{"num_hidden_layers": 16, "hidden_size": 256, "hidden_act": "squared_leaky_relu", "norm_eps": 1e-05, "positions": "rope", "rope_theta": 10000.0, "rope_fraction": 1.0, "attn_scale": 0.0884, "tie_word_embeddings": false, "init_std_qkv": 0.0253, "init_std_up": 0.0253, "schedule": "wsd", "doc_mask": true, "max_steps": 6173}
Each number is 128 + 32 x the weight over the matrix's rms, rounded and kept within 0 to 255. Layers, rows and columns count from 0. Numbers have three digits each.

# down: layer 4 MLP down (transposed), 1024x256, rms 0.134, rows 328-338, columns 128-255
# up: layer 4 MLP up, 1024x256, rms 0.137, rows 329-338, columns 128-255
down328:155099152106178119142124089088095094080181133086156124171142193168119171129083136078130095103151098114089125178140133150112126126149042118139142151103093105096202174202065163199131131083116067115197109092083102176186136155122179128127100140132123097122132110157122141109158097145115063069144103174162130103082137169107157078120198158156093099092162153163136188119134121144134191136125
up329:127166155116176131133156155125096183132144119112129106136169101086098065131091166145119161183170124145130080169089086126079202101123164128143091132103114157112136098105165100145065160129158101129157099151136093129174140161134075108120098125135184167165111144130131149173117120143125112122122145129080134108158177116115155105156099220184181123096125176119103167116109137119148191133108
down329:144166106146102126130086166086138080116180151083133104113139110142113200142129066140088089209178155173137163128155129155222055123130124071116105116108146173173108128118140133104109132151117120098063121118121162078156149139120114103102157183122141147210129133129136095186091192097177113125082114150060174159112099107145190060083121167128151149117161151216091067136117131109105097093110
up330:185158123063142143130129137139107112099113119152147122072134130114087192152093129162123117127140128121140132100077109150156122110144131063047107194123126142124132141087119171160141151113084098086131158106180148125119144178097185109099090123177127100140105149119098082163166145095169087083109170156100123188074129049126141112113200167119146075108149120125081114104131145099118101116123
down330:088176129138136114161196207082061192159163130178110173103127059157094137124152139167121122154172164191161075160136112171116096121153224150157150131122178175133042255102115140108110145152131169162075227146163102141102107138094165116099141070100113113156152135124139131142098084145125177143166118125112179096129096145115130094208081114113164068113151153134052181134104143128148121161117
up331:132117151137149107041118164092090056138126168166073232134105066097132157088054166130088127120164110153110118148142168197144149106100168129094102097136052137133134132148135055068107104172116134146101125120118082170052077131091128100066162123118058096139090206083109168122150142159183101145120105137111120137122165222180105141096113155097084088143160181161200140147194118097067106109137
down331:065141139122115062134041125076119115088160017135142107178140099138170115139109079087145129141190134109141109101125113155130207141063143086150136176143075128058130157083109125145161115118100103136123179084123110106098051087132174128190144052094113154157165047144149111072128143167085141112164187065181126139132070145092101149094132153175137129148111170149156152097138133119087148105172
up332:156087168167112142124114097081125178155236144073146183137119133114130161178170103140138159182166166144158117113168156162141131125115152130137084185113084160096155061138199103068100147144100119135135098152079070076097163142169145121109143106161100101157082148077150187139077116051118100131085100138137092119141172141096090125161065134140101165087145203097147106156135118091152146158155
down332:114125069171133121120034117130083108029105162123097135097090136112148136134139124117166158093231124116089110117165139067132111134144136099085144142144176209104098136136106141091134220135198140102132180107176108117072131156127186113130151119149089174137165125086140107147158081115127162087169167117158149139135112174092091121147112105102089152078106141156120080137148139092153131137159
up333:232118078147158132152124152108147126144155135115150136159101099140066075084123133140090099151181113130165119089123102126109129086192178098109153184129106117175116060101112098132110201168105115176148132109169104116122089113140128161086091078175095166133111137143139080105128113153133139150151128168138131169105125145153075123118153095139148095046107095128165117112111125163135144158165
down333:176087059105122107094131132153082116136149154095108140126128138167097115117121106102189080097086070156098132126066121100140105101120149116155195157176124089160127184097152089170128125153124146161143141184105129051084100114129136131200121107154076108178081137147126109130130122134150167147100087159140105164144161135098109127127132146166110163136119123053160145198165127110099158139110
up334:185082146115123152138116171071093117159107075151078140158066077096155131141151119157077170128179096139136126131078177129146130143192141152132069166118124122055162144109149126080122183152165158088180068141128124166147139097141135145144136099129101153227148092100136092170132165197117163128082102147136106141146162106155127078124124098140172092144111126142164220112170124142060103159127
down334:164176065135118146126094110152120146162131130153135119067122158077136116078085177157187111137157116124085121107055142083102161148123150114102176166143105166156131121172068129164092097085080076126052072054157121153099161089180155137072112095119152168115125172176163150113152086091164107152107135118158128138090135133126103157074151163118143177118073181105175110158126141072151137134095
up335:103064142159106134132175079114163128170097127093158115130127151132118095142194109127103124076077150212079119088135113086150150142216114208178120141117160105149146119086145150155217112181105150062154087161129134162127111115131146082175151165140104114120159124125084127099086154094135072089187086157132153101126126154072164129071099148128132126083096097131141106114182167166148100110130
down335:094124093117182142111102152183108111067137111139076226129121145104091182174111124133146112135107101208106105081178163168149107123018219137120113103155119127143190107120161102079129167103154169160125161106083119145110121190141090198127069155111096138125096159098170090122086099175152204120184077082142136117175152128150112121151140167097098106159109134145054139109086113119103170176086
up336:157160171181153149106143117084107137096146096087129093081118194155142132172173171126146148145175121160097178115117100208163173112177162113100097125108080127114153152146147159153097130152143151088097175174128255148078133157119128122142158114113117110145098141167163106108165117125107091130129151167163100146145098155041109138190153136160101143184191078135106115168166103170119162110095
down336:067131073155141098131104119174156149091155135141106103099101133125151079130116080148137115157140094144103142143186113167097118173178146156107161131093153112141155096062164141141174150144111144167069144122120092106120160075101079086120134138136142133156102145138152121126147101091108174130141146129066159155101090092175152100219141113092154170119086135087179149099149132101084141107122
up337:157133090155142137083178122149146098119116131101101135087132138102115093161123162177134106127149169106165131141093103140159114103145085158119170099089109147173114171107128129133147109129110098137132154152193143101084139114137128103167126169199081140182145137111114098140155160109098142143081056164120094077141084131106126131075098130108145081156158156141081132140119084104130089110110
down337:137143089115141124143131105084161131145082142116159118121153159115151078112118160137087185140144090095116140114096139056109112138089112094095138133122122153177138153145170165152128120126163123127165091162110096107129127128128085146138136111136140118125122165123091128136141150165114125107087087143101159138147176101113106143162176129116164117137095066134152121087126125131133169095098
up338:093097133092134078150144155121069102192116204077147085094177131104100166115130089159105108119178129147093084164155099152123198085097116150128144102156124118074128065131185155136073146113102080154059089114154137111187094137159168099124180141138141154134121154128147115145114065079171117164135128122117109083107134173130151128127133141146103112158190129138116146117142104152120123138153
down338:107143160182170160107158172161115101075182174172091119187116170105111116153139161203130112128178151112145140164076141106102114116157065062200195071135148140125120128137142145092088136126145108130090041128098116142167162092162191077149094152135154147172121122117103158145136163131151132132128102126126149118095152114166184121098175159121081160135090155143128111156170152113130184125124